Each number is 128 + 32 x the weight over the matrix's rms, rounded and kept within 0 to 255. Layers, rows and columns count from 0. Numbers have three digits each.

# layer 2 MLP down (transposed), 448x160, rms 0.295, rows 217-274, columns 0-79
083094105091129172178094146137120108063109184132115080124197096131167104126142142152150141152119131080127087125116135121181104141180085110162184137094146119092123165129153127093085164143128166156053146139110120104176150107173151184168169178
168115121090083122171079141048120124116184116124131116069190131102137092113092064148125142137121136107066142104199171102089118182120105145095097168098154159099069164144173073093137126115139138159159140130100125067128083119080150139068139155
100189139138104142120071200129140073133121105182113158173137140086079102079096168088153168108105179194171134102169115124143119087106112152106145066167152179120152198164136163095127137088129121142165111143083110147133142122106091113116099144
173117119151124116100117136105156180095101124156159102127174146081145106112189104112148137155095140101156139085137102140125126136071120148175098131104154141187133147136122139147110114150154156108137154138125091155134174094102115081073155151
101113115115117147158144128158153052164093114145146142114199131179124157168191170164071136089121154198170145140095100132056069066151134091142118127112199092209125142147145077112132138070137170133169099058154121142129104155107141075102197114
157104079115049191167098095155117150133166117084087119153160142115085054109101119140073153115126105068172143121116081076129156138107175162116136114120121102107183184093141116144085117117101165100168121123091132141152151134136135118141126123
139118079149117180112137138135089126098064087108087103114095115104173082157183114115093177126104114122119120139099179157100132123127152123079143161186095106160087130106098092172145127114144158089090104151175133130129086116114093090076126162
140113157141068170116130104067094135135060074194145085144174047148184089171103090146076112142107106181116109114059113176126082063185144120111060104048100141106179065105163107072091102136114107101155122153077141122175105124147086145123138143
133141071141148105103123134158175130161157177161085136139099128112063093161143107132140102180134094149084129147135120151156156146092111073173106117092110131079194105125132166088136092105147127119175126159144123087090119155106111115102078106
178184196096077121098142166098147027129176193135179131143101087177116096143088141127085151171078134144164092123144216148124132218169076106088090194139080125172124104171039173090143089151105158098138154115135196179146111117175164155156152148
078115140148200160177132124169122129143108129114131093151103118125124111102139070142077147103119055063130126133127084086116148101160100152145094122113158134099105119105138139058091131129155125097124061134117108119127133137138161154168092097
137109138069088086179129125164100051051148092091150109118095097094117138129147149169120142148162109132159119096137181173187118107141122215138090145155135123159141120191119136128151108116121127172117152086141133132180087115163106130119088142
135115169160138133140127130164106170146005060119141149216130144163115151132160125153166132186144063144124142128131095172102146124131127110054154129128103088089169091121091169172108134115188123156119160184137110152170142154155154170105162134
138131141087115118166150150150190149081099150097175153145072123110158134180167147139141098172134216163158154138143125122125111098097080129139113085130154150128142109116099093134180118068135195118153129191119134094140127124100116123094137156
147068127173141157149103110140166170185097119124061101131128162076053171120120167188110181139092140076134124071124113140111168121140166119162159107119109117115089136174131161101131058092127105098127144078086103190146159095128130162151134155
122101139100146136072175150123114135113106160148115134135128143133137129085157093113151131102071080100095156106104089121104124127130131159132198132088057169091115105204128077117142146171116118141155106136080122094150117119142148170181130187
134173149147138153076110109095163095118142103134130140122131120133132075135125152140113104108165122138085137110151095095072140118217117140117150132143134132155152079116205131114156096101097132166143132108143138175163127157109160215127178114
126057096094130129106179083099090123083176127136160063127102165163146107134097152158098127138125142154097156111132105114106057086143124088196133156111153119086132112142158094139154139089142097136117091173128083065066118128097155111083178165
145099117115109032171122126145139107125184089081175142100189105078138095128189088121140129131187139160124127217193108163115115087115165105130172106186141146143152108110163161169127121179123155131125130141135138114119085111112165144183125156
164139083221156152134126152124106108120125104190192076127183103110146159177158158125148156062159050141111140107138125125185083130089085106144141122157107153111111137134128099080155122102109101134108081132135189143117111126132056165120124117
099126091099155126097158123121135092155151085141105175127120125123159125074149160170147129168101167115075116114124117140101170143163082118108169156096154052142086154109153136110131092134137133131090085126156137233121135147128138136090185143
136094135166150132115103116076122152092117167139116097152124148164089104131108140163164115110108126134111076145216153146140142137117144161144133113084163101120125185157076156096118119118167101137085104114089057151152086107173079143145164086
142104142141209077120138112163192106115143125165131182098155128129136141141159177113158174059142153138157144137126124167090092095193150134023161115125211093168116088165173118081100148126138097078169112156141072142120138155098124203130116091
106101096074144096110106083111149163093143100132141134132129117143125158125076090123129121103122112181113138087136132147123127118098099110157120129195104122139130128138145165085120118123134128120081101132070095145133122180111058127148137162
072107160116123121108101080109104078118164124119126196161186095075161104134079151156089126143107186169137145208154132149171117067172160126082070107112160139115113155094109098103117199111076058162117089152144116137126167090135108121118101141
219080152102086115144137158093123115139120128129168111101106065114063099173122103113116113126142127109164110111145171154078155124127146157142174075148080156152146076145070136172112153155110108136121079176136107177154089085072147077149081133
174112157110111129126072093111087078159057071116118103138142159085090114159166195161113148143166120116200162111096172130122130160137132141146139232144100147150151130172117118057138113146143138197176154149138149143140153150179114127058127069
152177167162192098174148086091144141138119078076125147135139102111096130138142153111124127099141199155154139110139150175126172128188121135138103123148210067092112177126129151148103114122133155073152136185088163148118111103139147127124088135
084160104119074087149129146094188119165127156139095098052128138143120148182101143146090174144141116123106143125131182147108049131125092086112158138134120131128136130152142116094198173154177121191154140136100116086059128095129105112159110131
110165092136090136146136177129124112159127105144098100135107187127194161187116109107149159179150146111151085134112105142098132120093116132131117201148140120127122118088080138201137139127120179132176078174129128165112153159085089116098145141
150066050120117088144191116133133170086151163108111139213156145131089083090116148151110093107121140177168115118125139163144089129177120102155115123091179129162183161053123083141135174161128146102187136138133124095108115131139118095141156150
138166141126120089101143120100183157086107112127093095089082163092114114109098170108115152127148173093106090163145065157124112198155078104174103141080110092132140094155094200146176127138168110085140146101109113164115123137131077123128125087
131157072154099141099130160147166139165083149091099151089170117164135130128207115099112127116140185100150126159129135141149100117120154173089066154074158123061150078106151080084110147124167100132115137156080120137103106061146073115157091128
129109126137150099113186131168094103099133153111120087154099135089109121112196052164104125106136143051114089099182143089094122114136101211103149037132106168145171090166166123149147127103129131162119201127164140103122099133103087114131108137
134118149090058146164126099120086139157149123126149184096134144151134101105143084155114108164118182143086155196151148122147141139148142093168163095093044184129127102089132162152153085123166114125139117170110125135109109116105206090123173171
139131112148094139137108080111126079049100135096117153124094130185154123127132137164157134136160136137082102148154198178152147162194125155147168097169182124106146128157129098098056148153138090159117143068135101130210118143073147145132157116
138124103153072131178159099153048111106151077203128177106114106144184152124172156097097166143161099157106173157149174096168160157128152126133156089145150101193186121101132097170118131102141121105100127094160180149139143119084165171110125191
114126176136144109170114141132125168147080104114103081091110141185134188137075084112121105117139146064101096088144141134088115120156091169121142154092102145161130144073108143126094138158084136121120120101122124139104131170101152111094109122
181137115099144116074123124112080127176087189155117130140112111131150119141163135142173100126107181108153159106166100113130154123062090141071118152185102112173107115154155093116119130105105133094170146086081151141182086068115166138118074120
138123165182083173117124093158164137162073117123133104223071121120092118185069120118096134078070068117094149171107109144109110216130171125143182132093134122095116123075166135153086114143157145169081169110150142080197103106129089126151139102
118154194112142123091109170122130108139078100117106085140133158118123167130099124093116142162130108126101140146086152103106148131153080122138149107114086152105192170104184091101103152131107161166112125107115129117075165132089086155125173092
139117120178119095128173069138129102110111169156102160162117148182161117091132130113126082107134124113086148089135122140169071081155106144158123101050108156177130018119131141147109151154124182138125139130128170100143153149145162115128136067
101120103105142184088151066129127195087150117155088116148092128143126121063137092156164152151127114100171172088126169097144134140126146182106162136143145106101162045088130096145091076183164160101133144141165111140081072143166165160087162141
146176149112123184124182178135087152117130107081138080083142102141127141173101123178123119165168161104092137162126143117167145128146148117157122138115120132168138131188128081136074144157112161101150153166137202114089115149105153079127149152
126102114136135128183152111074131135162138159108174090147163143135064165104137147157143113133135171148113083109181168191164147129200101133100088103112166069102108114156170138131142110144107076158148081148132143137173088152147154126155136057
153129087130081107132166138140144165117173123142141140160094126127131089110124117139128090152131123118135161119150130082160130087151121130097039168074143075091069124126163125122179154128112144194146130185067112137145049112146107098106137118
112122092176116074133127128128133141135144135115152160157113128170125121122183096131101106099096092137126099114126089172133128134116117209164143116120085075176138101142117128090161107117143190132148088111127108103127170113124108141122166111
138129165125113052139084090139122144099142177078153120153193066138161113128157156110151120112187172123134113120122069138162107105047117070122132082124121135161141087145147132128087127122137150204099183027159115159135140133117133082137122063
141148148150143065107136161184102082148101123066064130138106147120106151168153130125113142133179160071203090155147110179116115208134079115143146128181110140111098158114094098129096120128143119122130072076111101100193149106090112145096127127
193067119181132166134154092116122167165107094125108145100200166181098076110099124118115122106135173138130069144117143163049203134176146106163156100132095123126095184099116097095075181157117082144135102182105103109207140082133153071167098162
144156110110145139110179079162112161155119133189149128160132117203152152119132152137141174039136176136123164140161097137163177110110107165059126122131159131178128128106138118129143136111109130120114132162149132168136176096099136104109156125
166107151142129062109090137136124137157086106095152098081160130100077157182094208114226118104136160076116103095150132118086041100156119128107132182132102100151141116194125113113125097136128065107194167150092126114084110138098149151136170076
189172141152153117109077085103173138162181139174179091140116148104161130176160209144144106154165168116059136139108121116139147117159077155101161143173114192165089128176074173134126178131146113101114096118133116103168147172149147108073096109
139166133109100123113120126097076140187103198153143147071129176133128145177136131150160135097148146128190210125127075115177110205117095103091138129136116112096149213041146144097097192118148074115160141086159105191124123142091155084141146095
169093124114088142182121105147080134074062134111145150169106106133177133133103098117116150107073107114145127105161106097162109187144156146087100162157171141119122162106139112111125141147084107151129155138095055181169152100129121149153149150
156155156161178180154136195073129156019168067152129133080141134044125143085199193135112188162111149127150177123182107071104107095104173178129157147139122095105145173132138102080166160094141109138110122088168162108107223127045138140149046127
103152134113191154136147100080160168120063139180078133134131084108141132100169119048138100108124148145129146167113167162143148120066077107111124152204140116152199160134144111111132143157172130155178149169136112169083109079136094184118103155
205130142166100080145142130093089172100123143045116177121152164165138084133118077183167082138162121099148137118126099125108114075098156087097089081129183176091104138167168110210099082125190058172173122110138155157164076136055136109184154106
# layer 2 MLP gate, 448x160, rms 0.424, rows 218-275, columns 0-79
106169157175127120155090078096113091137117124163091124133128151093173146112170151112085103168091046103081158181116125160145162124152118153115113076134066134127121123112116133123105131119107156164098141076129106122134212108145175081125120118
143168123126089161125141081189160087126180130199124129106166109132141130136160118156154154168134166160215113096165127115144131095143164154112177017181139136162160140118157150041100179162128147149184135083072099135104150132105084146174100198
133155064099123088119171108069141174184120188123135117093095130101153177137077109129077109076089132164144054135102081085128160103192093113114160148140122123118144154154090106180130160102139129153137104117139192128089126117142100126138116125
160142116180115084107131186153132145105112172124162110062134113117097176117140096148150137059119145128129081095103181058084134125153106150132117133101120114145101178088064081133108158174119131110164167150098121110146129096127115123180154164
089134115092116162088175124168129194092098121146083149104105155109133162101107088160172084137154128119087088172101157181160128125116140074119130164159116154147120079149099098105177161128160123119101147141165196123109097135091163102145138133
091167067129146098076130120103122116106107124154139106132122111137128121163136154146125077108105098106148126190198143114106097097084165161131145122164122140046170109192126120142135145131108146130097089123130088144106104123135185136148107141
148196099172139150055138125207145112109089114173091167155092128172149113129107110178135238124147071097108137114126114105155112138139055121133125127056103108129183105077123205072089135090144129120107125093052146117159055173155161101092167140
088084097145119104074178194139192122122090099146134138167139187086099165107135155106081141123076110067099074117180084057118093046107115144179121183209038207124168121154107089143079151137133112109176088147133098146142129115120109126160082125
203150126050223109157187111189143074173141099138119147114170130112153070116109131076108140159126101148163171103119146152140127126110085064076120128147146102108144139188103151147166107151182119129163103134150151182051147120131137130084164113
114162115177156155128198150120129135130113112143219148134167110123144104148154109123113150094156142145190124103156155157156124122143100121142118120172064167166097170095120135197183206158127116125147203129111126140095173131105091103103104145
124164142137161136076048092142124158210085139168146149104092091106206120145130130135076115136150169109132141120122114090129132101151115124160101138115169101137092168055163142097185150201119172141167113098137150108121170171107079084128099104
172132141137131148185131097136107209175076122150063096129092152143146169108091129104112137151105189122117177120139129072144078137163096111073156146139141110161104106174081160115146102144157092138120130065085165140108183088107129157123143109
109106081145042155162095088064144146114135138099144083075100139123100101126107114140081141097171094162137125113144158112187059117153141071194160148166181181136132146140114147086117173102105081139147153140101204109152072158132101140128115149
158127109184148175141079135159154132195099100138079152104088144102079124123102059159104115104083137117129128144154215157086109184120203121121077153137138126152111084155180134167136135126137140091115120143108157145137166112131103162098100146
111164082127121107157148101164092193141134102147081077131158192140163100167098192159074124110140046146071151215131137097153122157120119140115087163151168135085113135137142174118075140131128125164186142138142112107123121110136132066079136048
134153120127131079131130035130143121097192117128127189110195156180150090111107170137088117153123108094136132127122131124106115099113140110140145155132163145076154118106090163110132126135087046140126113127110139128153154136141136172136081202
115113084148077134173141123159136140151178166131141123150136091112123122148065142077151193119169116133178150149152104149113135140137103086141098119121174207103140121047134169153115180142157158155116143148139125105144190142157100166083098176
121137147158126124124074167082187174083096040123081125129141091127075113161114087125087123102128197188138107106103191167105174136097111102126158144098198128086168129118077151127148152171117166137144174149093163111156120126142145168067079146
155124130138102128128170069123149157131109095112179127157186087114178189126124146142081150094138134145137094142190109140133148166136192147145228094176129129119200154210138130088184119133132163164082086146130149153112079094120107079129184160
128201110112164111144126129143152193167112092090194157126107092119116169122091150131137094099179125158137090134096164158121133117181171103143149116120155095116125099132158153115113141160151155098133067094135156128129183185140101116120168164
146118195073150113091128146149129116112139158097159108177174102110160111185128072138130165154171151097120114185138108138143185172165094052092162043160149134132118093175101141100203072136124103122113085133118124151196163142147101177125156147
144148086175128137144192115136144124087058137144099121073156029081110162171104178116133131155081099160133120112156138140126106158077099122080131128105124163148100118182100130144159066114176093102162167139116101115121183107169147161047174117
072069082160073141138125142061096135075115143151110123091167136136178181159118122144135143146120118156138099124176125123200109163099173161137136125104107120188093142125138085140123122151130132122122172120150122122171156141120095104114117129
162117196114147116108141168108139154142158116173188139114126142108103084133140112146118130125173162068081155164142097102109109190141173098183157084188113110134179133085148113172190161118057143158171139082111116087105128128062073076094115116
105141126113071105072151171159094153117131094154130102091120128159195178150128111122156081139154070156116127074131103138094140130197102127132149138167146052159140187136124083162191154134102083191108174187126140102152094136177143104123145072
152102090152119110171138081066147140132167081118170093144155133086094073128184161150130150129191123107183096110125144134123132154137085100111200203147147093117142164118122062073124130079188075166159073136117201148139106118115111137166107185
106142193072093127110147123099164085121172138081204103162149142110169107118077087144125068189111137065139146077125135103100153110186132096109101155150158101129165195117120102152106128167106185112106108148136124099119131145142084122098157153
154112189066141122067211141075130144069198113146115087145163109131154102102149070152197118130103116135133147152133145124119199119159116159114102085159122150200111121105100174150077141101102151111120121157123110109152101114094151120078119137
112135134159101125088150141232123117092125151144113097148126074141140149128182118098133194103154154075132162080066194207088102101098133121156163104141121165150154118083121193062128115114177132133128128152112112156148177150142160163064091167
122162159071115146120042112141113090091154073124146057051086094108159134165158086143109200145165074097128182151149100065065128115169116100158109167141134144033114128150109161096088081152142087157100152133123142203103118105129188117117073126
136107112072168129112138140151089153107101154154078075148177167162142130196162072179157163107069126134149157094166163090162107126192121085084141116118146132145195194101146110165081139118119160128107107143113159097157100092164142147149124141
143113114084119109120109110173181111123182151121168161106130138144104115114143149088083081121097152114095126154107101158159131156157140125124121184136084081118134140120109109156097120143142147128112174114130134084138136119186056097085121161
116132091113081179132164175110128117109183142122126148110191182106152088175056130146174126107156135133147154088122159158220096126081145123106164116149131143082141180135075085088130104157088134132138141122181193124134228147145127112129125072
131112099074171102063121092184146090149136136189107124109164143131104151139142039100103140107155084196113102115148194157159137115131087120104148124189162152117063080093149143062092185131115118150154053177128102123069109073118146104170117096
111163096120080151164122122087138118059155119069128096092141115124152142147139145131156136113153138126133207111190184176111129145131111151117158116187128044121137163081112096131186213126131164133153093179179084145168128146118099203112170151
080101163161095060129123120072143187127101181149111131125165101173103197114088074136125149112136109154201123092079157111112127127115114125120175138135182126141144150120169091087150161111124183134164190137106102095144125118088113148132088128
165182079101081088138115141128109125131125187133168183155136176130063164112117077159113096171157192129103087123137195202094118150091091168089160121124104128122115157154077146128131148146099137145152108143135172140137072146137099096111155129
101184140101087089116105112197151164095108122110103084127145141110132144192152172127091159110127124129114120139112103130073162129159121082149069141182084108070169142139127157139180090082120159117137097133161122139120065074128131081117090140
156120115113090123116135118169098158158096207109138084225090146158146134151105157157166206104124089106068145099127135120117120121126177110165115116127095118197200137123129151140120146193058134103149179174149142134146087099122165102107181138
072140117075109117097118119109157143131179144100171127153158082130135149152125146126121147163075118110147131096166110097106141137149126190140162150095130089126144124081154121142110117152123075142122155111154110121133176130131115094159046160
152199073152145133205119117169096139162118093187117165123114155119103105122113124132085091130041123083126119112106101175132149103116112134137149092112061157088116101123143089181159107113152146143144169177091100117154186115108116116114111120
151084059157119109128108135132128148153145124195113154113154126138069119145141142157143125121111147148107166186119083120132136136139120095160116144091126125063160142092155129153160037118169089159123128155104157099091074093182180111130127126
092098156096093076134168113171147153119163117120123134156134179097148108107126095142154138166086094181155110146089117137129076156132127100091145133175148102139160131077149107135127081157155113109173152111161114153191145107153112139098135109
127112131137158100106117126180132165163183090102081126132149112148141099141122112140155124134152118167072095127178135153173079109179099132177134106178150106106115102116166131138122140116173089092168149142089156128162130118139166133114129115
163103100079087136145154122137153111135103139136131086126193093077124134151123158110154126163178106120083114066122167116158137129145164112126068163120114139124098086106088100128094109192090080136139125163084183171085091123168133092141143140
140152078128161160079083118158126147122147119146131139096109181143115181157171102116134082128088103128152160165099145160168131104103093134163145090159117161153080126097146140141148147121171183181176122108134106105125107153066127084168108139
069166106130125145079134147093064178148080142150055131165134139145143127167126037142206080114155166116111154130087079154127161088057114106156145135118112104108151125135096113129133139104142092152169156117122108132086076121182131146167131144
154172129107105186108143144134074106171151148153115112064105126099118135165137156099103140067116139060079144140154121145174130116116113154111127115185170098068117130059076123168120133164107136099093104116167127123124135063106089116127119043
203171137132019155140097131133143090129137122130121139066086110107128178174164164130112124122135087097141109122110047113143108153187114119113129125111121175067178076093136154111063097101175145189076059149131163070114115137075120131158166117
129109117057111142103093132127108082202089126171094121141123125168126117045135165155132085107127095112154162173107133108155148137133102140149138152111135158144159177131170133084178158142123113150163116158136142093149144115134114127172083159
172084132060082146156129104154138155109082107169133110117169130112060136118074097140161138182136112095153135157167140160144104212122134112165187111122089171185119124135138148103123076191121153179148133125204110175115123136098162175157186106
097124086134128126147170199109105136132094145124090155104105139115165132120115085151149153128092186139103135097106161114179086125106159138120123148079120090147082146103094109126118181109125157114179139094164104094087160134127132134177112126
116145092125125116102087161048146119139176155157138171156144132113124134139123130184102115143091086122144141128124041116194055175135086083126143117169183159107139176107109185101095210123124133160147176135152095118099177160146151115099119146
097151097140113120107108160110185143100114145125156130185130085111114083135143077157112135138134124156102123107103124134162156113100090078149126192154148150097125183118104121142148131138114154113098120152138155097139137111161160181112061162
163108078137124166125131134112120093134209103100109130206118135128171207075062101178180111083120107117162128144145170041224147164085098139129094152071131181105116103102132156103163141162111122084044177116140083113157118071190122113078162153
169148096121141200214102118157089143157148087131129157095099073128156155177108130186143132123106126125103142077085120073168160095147141131110109150122128078152138072175066148160094098135127129120149141169081173129138117037197174099167084135
102181142155117124097099091109123158112104136173033114137177112104202147183123075155064128156093054145153074157134128112078147148175141157172140133142136131122137116131156159134097164151140129132125086097088159184104079125130115164176136155
143143121124138174151093104138097120105174136130113154126132103110185130093139174158141122116051151112139145119127162112119179126152110129110202136132173155129104102116147075135090103125187148116111119133121151121143101056073137147104154110
# layer 2 MLP up, 448x160, rms 0.44, rows 218-274, columns 0-79
128076117070146172066137119151106145125172104134162061110099138147084142168094119105118177062150211146133098080097081150136093167144168100151100171111218067126114115136132119097112083093158169172150096152117153174109062177118085115147142154
162167141163055152101160162139149140125165156164085114158142112144144148196192149126108147125060143225159131112134085142115194166151153156136164100164125125133143157088166167140113170131137159142162121087154134107108150112054126131127118124
157128115105153103175108143115148079155093094145137106135119165096163107126145128107165207081110149095144099153085124111138148135128119124082065178158092137181148119105107110080139126109069082189176133152109136192154092132122106070130057159
144069157132062149128143141149115134106111103148124141045188160160128148151112163092134095153093154135155125123126205111158105127139098134119106150222064129116187154133072076142186122142126128092150149153155113116154130168095137183127133159
121126084072155124109147125096138078114120128092093100131110142146099069142131140129139156067092121134123134084116080108106147152129143167116098067152111080100186118135102121093113121189075158101158155089065106154161196169169106159114110127
145130155175169030097121137080118148200141107150183130095139143113067081086149146118071123082130131111160162109102164066102136110172094108171114098118121117131158142147121127132157169125138168103114140148120150136123159110117104089126160118
145139096082130164144092151098075076132112118118089119174110107165148155091066172138135138076146163147104227113117145108136106115131097173156086109085073084064188090132127106133097161113086150107106162123045125107162109120154155107111138136
120102147134084123213093074106047190186162117116160126109163094196138108207113156163142129136205167134156138146141133210184091179155110092157147075130190068121129142084096176092133117119144087133102152113140127090109113179101141074114146101
127121112066178097126166071196098089104183100122121113141156123124128120142106136106114095162134093129119133119149093112152115173107080079124192169150098102111129084188095140077111095181083073216142146138203131132105071145132124138167167082
134104169031118109095102069115104098182175175144122136145139108125088091135135137097100159156079144127072177088050145112112138122145208115135160184076182105136110093119115124068149127070148109148139091153150091111137204126122154204128140143
170152094136097128051049160104090121171111125145088114095079098137195120163144113109058117119138140174151187149081093095168127129126079109144068120136184143134090131128132190144162132140125117091183131110108147119065090125100125093165145086
164168160108142086156128148150124075116126066087169135120175116110131177120149107131221103147176069166076125136151121149157121149162128143075090108147131155165154111145109126123097112129156114095135116157158131084165082146183089131087055088
150164117155123129137183125159118108107152150152067127083084092163116155147159093174091117128139178125135146127157108143149077114093170124136097081112162181060159148147164128127175100101093184106124144112106163124110131166110122081148116159
148053116116087133130099137143115064124145115130150102127163147151118112112130183142131147137132123091140132093212112111141160081124136129136160194175136125140110114130133153147183132118096103105141121137151127137102153098138155132190119058
108136155146176175119135076118107076145094126092163109093141137145082153120167060098170108108091170116173105032152145151151144079125072098128183113111113149069067152105131071128141103151116109118117130107102125163145136137152159143154136161
112092095097142112118122111142090150116105124148122131143071093094089086130128156159158089126114088192110112059136105121109128098109054097140131126163110167119196141045098123159078119167132142153164119076103124159180144121099100153141085137
167121124139098081120058116062168092106083069096100176105157119160091045121108122153113065095128135139106181129127169120132102168090163108112121105154048070099064098167115038154145130190087138112114078062111104088109073105100070156137139089
146087117132175121145157114147060138119083148075173082127022090100103172175094121109129130100135076106169148148141143131124094091104138108156086153161103183119056164124153153151157142157105075155136084091141165149132203127102179168140135062
157143148118100129126142100144150139093143101112164115181166128152149183100125114158110140108138100128122155103176097155114124177134126151145174121156146129096158174190141191104191146128095153105114081131127176141099062074080131099171138158
133149113189108097138118154195098182092103139157145092142119096167101136108111147147117120081129131133101084102121152167103107107141140141148164136054130116115156140149165167134124174186114139113184093122169136096140143105136153138134137156
111162165113151090154106165176126118121179166073124146135159101138134133160104133149096144126134196110104099135109118172134165106152165092147168111118112115090139164125061109174163079075144101135114085109154134111162128130104067136068153161
110107148133128154107161087135108097094140165132145096055103063180137158141144130088164119122108168128132113126140129142183100237095127112066150178068141153179129083148109100144172156132212102080200183107113113144165086159162128118077124166
130108080125109107110046128139096139150093162172042124153175079079146142133138085089115154126083092133134142152168117144191129110113087159154132106088128127101075128136118093174168128099073137152101097141144119195136112125110102146130087111
159087182161187087109138167125133095102110146141112105162100088133127161072130095160076146174073126141150137123081116120084110148133145119141086068146168204143129150068146158169103149131139085070168109137115105147134140107115102111112131096
114130089097184154143117081132079108134115109133122120166157171138116138131139133117140123116123066054138180135182169215112124161105163176125196135148148096145099072163151168199098069169131145111154158166152128143130155113116086144080170127
115119101130160088157128130118154167115084105128186133080157120002158082118198199168105129121128086086200131107190098145135100183163087145162154094111144091092131150132091040150116206165117173145158144159125159138146092119164107121137087163
123141179117162086145152160153151104126135138039102114165124150121127129140080126106157125131082153117148164123131139156145134097135091126148114057119160050113142119093137062129131108163152111076086078150160139164099100064126146147132123160
096171087079107168176133107170211101110031183111087155103082166179107170196170150068118161125162085095178114066175165109117037197095084080123099170157213074095127173164171054203150184118166059159146130119097216096121205103105102169168109137
119093139127129115153126141067072166156134123147166126102172105141149111184103138120117156170166121121108077108128131139135115081112152113148111215141085130152143130155126177188176171078072132096076136162117112118187122126143127166148123098
167111071203137088154141112116198165148096165149082148167119175125123139139098156136118089105072164129117108149126120165161146134119135180127119114125125071168176119097125135105208122140091136074200149129117141074101088114153077110158189132
090148168130103147101070132115139083114169142133085152157078155125054121161104147182162101157108127116095144172111084148094158114060083111115098180193122120104116138140098124070150155141126120107196103171143060167102141109091184121115099103
141115142147081128126071092073096157164104084113217179038071105151203145131157100156126092145131165100140118160137131078146100150121125140116186139137161115123120083094158124150133165136113146150080136161128129136126114093152145113126127131
128139127091129112163079136105168094150126110129107190134159122070126147107138119137069095166090073048130086121170111148097125146152163141208150149103097105157152112172141179142173099122130112137112155098109105166135138104108098134146143146
151162172102124125136123111138096138062152156169123114126167124131149125117168155127154101121109190050083173167167166118168098172132146112120096173170158169063151109132122053128129149088156133150120146122113127141147117118149147101132178145
155190129113130088122122110134094126088128132128129149131121176064122143105100118178110155132157093130132152124098113135119136131090130138142146101120139137055138144133118149111080225112094132164087155089098110132147120182159134102169088138
158181153151112165101137138153160081176165116139160148097147130138131095143135114105133148127159187106177124093171096096172146127157205134088142114109129180087091125140112135119132073131124158179095182076123139069154097102145135123146157142
109101184113138134113173103149135110121091104125142083085103105122133090155118152112197090082145064107134129128144087088132158122126101166128095164126129123156155138118164149069144118124141070168168159140115121158090168094107199127148137142
067164145070118087125136118165133162127093167139139124128109107146132131163096166102101113131137135130150175127110103122137130157116099122093111113096115174126125181138095125119155042086089158131156092125125173084127103081135153060122074117
150139130107147142136189088137135197089173119119092097063114143075158177138111086080110215095128155164168098136127104127196114159090110142071140174097096126157059100121142161167117064096111090119084135096136167121074139146135109107130100130
181113078112144168131188164124085069128135129176137116072145194112109129136106123065120068133159090173135095120089124183152086161098097107120114137103141159103116116159164148109117097106147117088116104138155139118158124144128174120086134137
123180106136175117179109142073155169125114153159117151104140181160136133125108056149090115131084132114132130143106093133120142150094144131148162101132071180110140087132128169173202104150153101111126136098102158107145166067066155118113079082
156115117210102102150167166101116165105101114151132178087160127144125187074106111104082101154164121092115134114081118131091086067105112148117095125150157194101105083054093115150124116200164121149110174146111114144154091178131139120154195096
148160154162178102140150159142124137149121088157156158108128139121096133118179146132162184131085178160093122139163134069096153108119087123133101181131110117209110132096075091134123126131189136097091077179125205123062156128112127108133126135
138134127208173129101090102110116161144190150135129142077126113115090080173190142179131182111128116165114142129135202149152119104087128089147134116142170128101093157095111121118054098086117113065185124145137145095145107173114117150110120100
074124114147099141129086043081118127204145178126099117147157090112092123128110148152148145090134120185150135142114130139080129096147104146155144161054059093124105110090129091107121112150124095142107150130098099147118166103114091097099192105
118157088123130180083078112117135118119143125142137100155089101116068138153162082108125060113083085130199107172102115105116085097108138129157109120169108164179101175135094170105174124116180134163142149051155124086132172120121108100078110152
079121019095148144123112115095063138106129153131110113115128155137112146144151117129156035123106102140095126127056116153089179129085061095152119127131131127137133126121165144141150129122164085080118130101134190145128124127216112124130115180
108108171100155092130072109114150129114124159138088174158143093210109183154132134126160086202144095096119140106135094078092117152167138153128147131112180128122105175155156190120128135095162161112125127076132127092114145198114106218154094136
150092079113190080161124110145162132201140135147194114103161194100169099078069116141099121088121112154122177111111160182153151160109148157110146101151067088181107182144116172144206113164057143148140170123074071143098123139129125146117125108
114117126093090160089047105124109100144117133138169096157093140189095103117129175110120110118105116108167186114125105136142131073135133123167104173135186143145169190114085130121175193101104141158142136137128117095129123129152124129101143121
168139104075155083105160200122127155061131152151127187119087125107107098146084162075122120121128153145111125130166162136132096084092167057153153131159130146089164133235086150127143136147091169168133157104144099095110165126087138099191113143
165142117110157203143164109153158149098133129138141140101094154086135150080186166174162127140105091089118090135110158112121108143095119090061124100094144137147101094164049162140138119091159125110131103131128165168138140113125177129082186107
196093153118114119095102084136159140083096154108144142082169080125135091174163103163163153157215125168154159131104129148123109145131129112139052159144175136112124126095157087154144187112137149101078125127123143128109144122104148192108169112
114145081202116103086109134179156111138145097100133068142106170167141102171145122154124137122127119171159115191188109096120153088155076149114129135124160123119149168119120120118099129120144114121117085128140171110135119112159146155132158161
167132173124170194108143140141086192131106102095138101109112152102157126150220114131109070189140160161074122105164177114011109091149135141149146139208109043136148111089062170116056153177114137161157063113169109138149197162095027130079098174
096168089081139200144121104151131139106118141097103182150105120111141090123095115166153168092139087200140140143096159123143157108110080155155104087124134117186098094174172111114144100126132144153201114136054193131152151117145132129204123126
106099124125170150151171182146125140142147175072098147109136154156123106015171111116162132140133119139110152064201131185122102121105142074119115104087148142133071130144182045167175108087129132100157154220154080106129117162102096145099086146